config.yaml
positions: "learned"
tie_embeddings: true
init_std_up: 0.0156
beta1: 0.9
weight_decay: 0.51
schedule: "wsd"
decay_fraction: 0.302
seq_len: 2048
Each number is 128 + 32 x the weight over its row's rms, rounded and kept within 0 to 255. Layers, rows and columns count from 0. The size above them is the row's rms in percent of the matrix's.

# layer 5 MLP down (transposed), 2048x512, rms 0.0321, rows 850-874, columns 0-63
size [ 96  85 100 105  97 109  91  97  89  82 114 104 145  91  95 123  96  74 100 116 100 106 119 106 118]
[[142  98  92 150 173  84 154  75 114  51 141 139 120 112  96 148 164 150  84 110 106 112 166 207  98 116 128 166 156  90 153  71 160  97 109 173  94 122  71 112 137 182 152 111 216 134  89  97 106  98 169 175 143  79 101 128 130 168 191 111 119 112 102  97]
 [141 139 173 104 142 160 202 136  71 158 143  99 142 100 168 127 109 138 133 149 108 116  91  98 130 158  94 137 174 169 123 143 121 104 148 146 106 123 101  86 173 102  62 156 125 120 116  92 129 102 122 170 112 166 153 158 113  81 109 149 220 150  93 180]
 [100  88 139 170 136 129 123 162 103  54 151  23  96  64 145 165 155 114  61  71  96 112 109 170 190 148 113  72 127 123 185 101  81 124 163 166 111  76 143  95 105 117 120 154  90 134 143 133 101 116 111 175 160 115 176  83  91 144 119 150  97 165 205 135]
 [ 62  96  88  80 141 171 194 165 100 136  94  37 119  77 108 106 164 111  53  96 133 150 117 217 107 104 170 161 100  78  55 118 106 145 118 124 110 211 116 125 118  70 119 154 120 134 138 177 133 117 114 170 130  94 124 115  47 127 110  90 131  80  95 137]
 [154 144 133  90  97 111 109  71  70 166 104  99 124 187 144 136  66 122 142  95 166 174 190  96  83 193 120  80 136 160 130 110 119  53 114 151 114 165 117  75 203 106 135 105 185 117 136  76 136  82 143 156 136 118  94  95 111 124 129 144 164 190 131 128]
 [160 144 133  99 151  99  80 124 130 180 153 150 153  88  82 137 143 134 116  78 162 130 124 109 154 109 115  98 149 123 120 121 137 101 161 105  66 145 156 124 177 125 167 164 118 170 100  80 108 154  95  74 184 125 123 120 133 137  93 148 142 141 130 117]
 [134  80 162 107 120  77  69  71  74 116 189 172 116  50  90 126 115  87  76  94 144 131 175 115 122  94 216 140 100 151 150 138 196 121 198 116 172 212 100 144 108 127 103 101  98 129  73 190 123 130 147 119 140 127 139 139 171 156 157  88  51 133 160 124]
 [176 143 134 149 130 168 148 172  54 192 114 117 123 194 122  85 150 146 131  79 124 140 182 166  90 106 158  44 138 167 127 154 115 143  92 116 136 169 113 104  97 167 130 126 155  92 157 203 121  82 166  98 173  68 137 156  96 122 142 130 140 147 154 166]
 [ 81 125 132 110 191 169 119 136 138 189 151  41 107 140 105 136  84 153 100  88 108 123 103 163 128 134  99 125 128 168 132  94 106 142 106 119  71 151  85 138  46 138 119 181 114  53 129 192 131 157 149  88 127 141 104 155 115 108 149 107 117  79  78 110]
 [ 92 186  99  81 119 131 105  86 137  58 209 123 138  79 128 219 160  79 118 116  98 163 109 108 128 120 202 119  91  70 105 163  83 150 145 134 160 191 154  81 125 116  91 161 131 131 139  75  83 112 166 101  84 111 132 108  92 132 156 131 141 231  84 122]
 [162 127 101 194 165 105 134 229 160 144 102 169 132 117 136 140 158 129 113 100  58 168 162 161 173 170 114  53 139 134 123 125 140 111 132  76 137 153 170  78 117  92 175 115 110 161 125 103 117 157 126 117 144 123 100  89  69 114 137 108 118 140 135 166]
 [204 147 117 135 144 146 130 143 107 104 136 159 116 167  34 155 122 100 106 133 157 124 114 141 157 125 164  85 124 145 105 151 173  98 153 120  86 139 160 164 149 149  95 134 145 154 135 112 121  74 139 235 134 182 103  59 155 145 138 170 119 154 107 146]
 [ 95 156 142  94 110 144 171 145 145  90 112 132  71 181 100 124 112 152 142 160 152 129 111 108  92 120 179  97 159 147 167 115 142 109 134 149 187 116  55 153  60  73 152 139  78 137 120 169 118 114 170  63 151 123 167 124 159 104 149  76 138 101 107 156]
 [147 138 148  99 116 125 180 113 127 125 136 152 171 153  92  67  62  97 151 169 121 121 152 127 133 110 139 127  64 123 174 181 119 109  92  89 184  82 129  69 162  66  80 159 180 158 192 207 177 139 132 155 168 113 170 104  96 117 163 119  93 150 183 126]
 [158 107 146 116 108 152 158 108 178 108  80 182 172 151 129 121  95 127 176 178 127 146 115 125 184  87 151 164 124 105 162 100  56 146 127 128 171 114 126 160 157 175 125 196 139 163 199 110 145 162 151  75 115 155 108 162  61 118 150 123 106 101 166 150]
 [226 154 109 152 148 186 117 191 111 142 191  98 145 116  99 123 163  85 160 122 134 164  52 104 153 114 122 100  88 146  51 124 164  90 156 117  85 165 134 134 177 115 135 111  84  78 110  88 121 130 100 160 148 133 116 115  81 130 181 147  65 129 136 188]
 [136 164 160 129 139  86  77 118 183 102 161 183 184 177 164 146 168 123 158 145 142 176 110 127  97 171  89 159 164 105 100 142 126 151 148 145 118 135 103 109 163 183 145 130 165 170 121  62 129 109 107 119 120  41 158 160 102 103 124 165 129  66 198 183]
 [100  97 117 102 159 159  99 147 164 112 152 131 119 207 158 151 138 103 162 131  93 166 161 146 173 124 105 154 131 148 164 166 145 151 143 161  21 104  87  96  37 146 140  85 174 162 129 154 111 126 109  99  82 120 135 114 129 146 105 111 119 106 126 154]
 [134  72 128 102 157  75 124  99 169 168 192 144 111 155 120 155 125 110 165  89 168 125  78 163  56  82  74 124  98 130  98  77  76  55 163 172  76 112 159 135 163 138 138 116 140 175 165  61 209 127 125 125  89  65 120 133 197 143 169 149 130  74 129 166]
 [150 136 155 135 101  38 122 159 148  97 136  57 141 142  81  84 129 138 195 150 160 123 161 128 107 140 153 111 111 128 112 137 143 139 102 111 181 145  94 125 166 124 113 181 150 139 103 139  34 116 172 134 127 132 170 105 147 166  69 109 178 123 172 137]
 [ 69 210 113 121 107 103 102 137 120 154 169 142 160 133  66 107 150 136 151  90 145 103 118 192 177 149 124 156 174 110 151 140 175  98 136  55 162 114  78 164 166 155 114  74 120 185 111 102 141 138  94 121 131 167 103 138 173  86 165 137 149 122 135 134]
 [167 118 149 132 136  87 203  91  50  76  85 155 114 163 105 179 139  76 138 134 142  59 106 163  99 158 143 152 103 187 154 154  97  98 132 131 179 152 115 109 166 149 162 113 129 109 141  82 127 142 111 174 135 174 143 135 144 119 139  71 123 189 185 117]
 [170 143 129 154 132 143 144 110 158 127  51 125 104 170 155  39 114 137 145 140 128 142 126  53 106 159 116 136 101 146 176 104 156 162 170 168  88 129 109 115 176 139 146 100  96  69 156  81 121 158 112 121 155 153  31 101 142 132 119 137 115 120 117 158]
 [ 77 153 125  78 133 133  82 104 188 141 149 104  83 121 168 102  76 162 130 179 172 110  77 130 156 116  88 140 118  90  42 143 147  49 156  98 134 165  87 133 116  98 107 133 127  92 144  69 109 128 137 159 113  85 149 131 144  94  97 113 141 195 129 105]
 [116 110 134 229  85 111  58 128 127 165 188 170 151 130  74 112 157 119 127 115 115  99 152 154  77 144  88  96  92  65 147 153 174 108  87 117 169 147 152 144 150 236 151 135  79 127 145  77 113 100 130 109 162 126 106 177  82 133 103  84 117 109 115 190]]
# layer 5 MLP up, 2048x512, rms 0.0345, rows 851-874, columns 0-63
size [ 91  97  98 101 107  94  99  93  89 110 100 122  95  97 113  97  84 102 111  97 104 111 111 110]
[[ 89 204 108 126  90 122 111 187 171 142 125 133 139 186 106 133  73 175 162 115 120 154 121 166 131 103 142 168 134  73 141 136 154 154 142 163 112 138 134 138 131 129  97 108 143 141  78 110 103 122 117 112 115 111 173 153 141 133  97 141 109  95 135 109]
 [108 115 150 132 106 107 112 138  56 116 170  82 119 107 155 173 156 160 143  40 123 118 154 155 141 152 119 162 150 127 134 126 157 159 113  45 171  82 125 116 146 166  85 166  68 133 117 106 105 246 144  89  98 164 109 131 113 125 150 183 121 149  91 127]
 [106 109 101  95 151 167 104 177 138  95 158 162 179 112 194 154  85  94 151  62  93 193 149 151 165  96 132  97 136  43 108  98 172 220 142 148  82 178 156 136 163  96  89 120 176 196 149 102 111  75 133 201 129 111 158 143 107 108 137 127 179 147 137 100]
 [ 92 155 107  82 180 158 145 225  93  93 120  93 174  88 128 112  89 161 101 139 110 182 172 143 157 153 138 130 121 127  83 185  97 125 125 121 139 141 115 125 138  76 168 151  99 132 144  99 139 124 130 122 116 115 165 125  98 116  80 110  76 152 138  88]
 [125 138 127  90 166 136 135 106 174  91 103 126 172 102 139 147 113 143 129 105  66 132 141  75 139  99 108 147 150 114 117 127  61 218  97 121 105 114 107 123 156 203 144 147 136 200 109 112 146 156 129 128 139 148 134 109 123 117 106  96 146 108 125 139]
 [168 161  88 112 126 134 113 159 104 103 147  77 169 167 123 129 160 146  48 132  97  98 101  54 193 125 132 109  97 148  73 117  90 170  91  86 167 128 134 144 204 159 156 158 148 186 178 128 159 108 115 139  94 106 139  97  62 145  36 131 129 112 100 150]
 [182  93 119 131 160 162 104 113 171 141 107 118 165 214 141  75  99 149 125 151  86 166 169 138 145 129 198  90 171 143 112 148  73 154 183 106 112 158 100 102 157 153 125  74 142 130 100 105  52 158 158 136  61  75 149 198 129 116 127 131 139  98  87  44]
 [110 202  96 177 145 123 135 182  82 131 120 108 129 153 159  74 142 171  92  93 100 143 167 193 140  76 136 112 124 113 115 104 124 151  80 136 134 119 128 111 141 141 157 111 181 144  83 113 144 115 123 153 140 156 123 163 113 109 120 149 132 148 190 121]
 [126  96 171 120 102 143 116 140 169 136 124 128 132 157 143  95 177 164 121 123 125 115  87 209 117 121 131 125 159 150 174 166 121 141 135 107 138 132 189 170 132  99 153 114  92 129 135 109  79 152 113 150 136 139  62  71 128  84  80 177 120  95 132 117]
 [140 106 117  96 161 142 139 112 138  86 165 147 120  99 157 103 131 135  96 166  60 154 214  92 150 158 179 124 136 115 146 179  97 154 110  87 133 117 130 104 149 163 110 114 155 180 138  98  91 126 150 137 183 133 138 204 114 166  72  72 189 104  91 128]
 [116 159 121 142 106 154 140 157 107 157  75 115 153 137 148 129 171 133 108 107 122 155 104  93 168 143 141 169 166  60 149 102 172 120  83 160 131 162  83 125 155 165  83 181 110 155 141 128 135 128 110 137 147 131 138 102 111 122 148 133 150  76  97 151]
 [110 100  96 159 174 154 116 150 216 128  90 126 167 106 108 131 132 116 111 102 134 146 118 100 170 152 141 175 122  89 132 211  74 147  98 139 106 128  70 171 158 147 146 161  71 201 115 118 102 115 140  81 130 147 131 145 129  66 130 125 153  94 121 123]
 [ 91 121 137 165 161 124  85 199 109 136 148 120 119 172 177 187 161 136 127 118 141 179 127 116 129 118 136 200 182  93 126 142 174 118 108 124 175 105 142 153 135 151 142  73 115 128 150 126 135 102 101 202 137 168  95 148 113  41 132  78 142 130 108 141]
 [174 117 138 174 118 150 102 172 148 109 167 114 144 148 159 113 121 107 126 108 133 143 123  79 140 152 114  79 146  98 188 213 121  91  82 103 143 156 160 121 162 153 113 126 127 163 127 108 125 128 127 178  95 121 175 111  71 145 115 163  96  81 122 103]
 [ 88 132 153 114 102 194 177 179 117 139 147  85 157 171 116 122 169 121 133 175 162 176  84 164 139  77 142 159 143 129 110 163 103 195 111  95 176 196 116 112 148 126  95 132  97 153 108 115 142 109 125  84 172 153 199 116 122 104 138 161 123 128 103  78]
 [126 239 132 102 147 176  92 159  55 177 177 145 141  84 133 158 148 160 138 105  70 162 105 125 181  91 106 100 125 153 142 118 124 120 203 104 154 177 155  81 143 156  96  63  99 167  91 105  97 145 123 196 142 131  94 127 111 111 139 125  73 165 136 102]
 [130 153 121 132 137 116 105 135 157 170 106 173 110  64 186  88 119 196 186  94 159  92 118 123 166 118 148 105 113 110 117 119 116 116  68  98 165  93  87 144 112 158 166 105  94 116 128 113 122 101  80 186 145 201 139  83  89 100  89 121 125 141 114 131]
 [ 96 162 129  56 125 136 100 168 163 128 160 122 148 171 170 110 119 144 118 129  91 104 120 113 129 111 182 103 137  91 112  94 105 120  98 123 119  88  81 116 130 147 101 123 111 141 106 106 127 111 149 105 111 155 171 176 133 153 141  87 132 119 121 148]
 [191 135 102 102 148 137 126 128  75 145  63 148 155 142 106  77 137 116 150 160 113 117 131  86 119 134 123 129 154 115 111 109 143 207 106 117 170  93  94  97 152 137  99 140 157 124 100 111  86 134 112  99 127 142 105 205 127  84  77  76 122  72 146  55]
 [127  81 117 103 173 150 136  69 188 132  93 147 183 160  93 164 126 139 112 128  67 161 170 150 150 122 193 138 141  83 144 162 123 109 126 161 114  90  95 141 162 184 109  83  86 110 153 116 105 154 150 135  85 143 164 133  98 153 139 128 149 123 140 109]
 [157 167 149 148  99 106 111  86 114 112 117 165 148 183 144 104 136 157 148 156 124 151 157 125 151 116  96 153  94 142 106 111 169 174 101 166 136 127 120 204 141  89 115 191 131 159 136  96 134 156 132 117 182 255  72 111  59 123 144 121  37 170  80 117]
 [ 90 164  64 107 112 146 114 142 176 154 148 103 131 163 112 103 161 145 131 174  49 119 122 234 143  73  95 151 150 108 102 174 117 112 150  87  96 131 129 163 145 133  67 118 100 142 139  82  80  47 108 144 148 143 118  87 124 109 132 167 109 135 129  88]
 [115 122  61  67 110 160  91 164  83 126 117  98 142  91 143 103 108 216 125 154 128 102 115 155 211 125 144 108 138 120 134 161 151 126 114 112 145 120 159 182 142  83 117 155  30 142 112 100 127 114  80 109  41 109 177  90 127 191  39 178 101 149 109 115]
 [143 104 126  86  76 159 140 168 102 138 149 174 170 157 169 152 131 124 111 152 104 163 183 129  91 131  91 151 113  55 139 185 100 136 116 153 171 137 143 127 154 112 138 122  79 113  81 100 146 168 116  96 118 157 125 138 101  99 120  62 123 157 147 113]]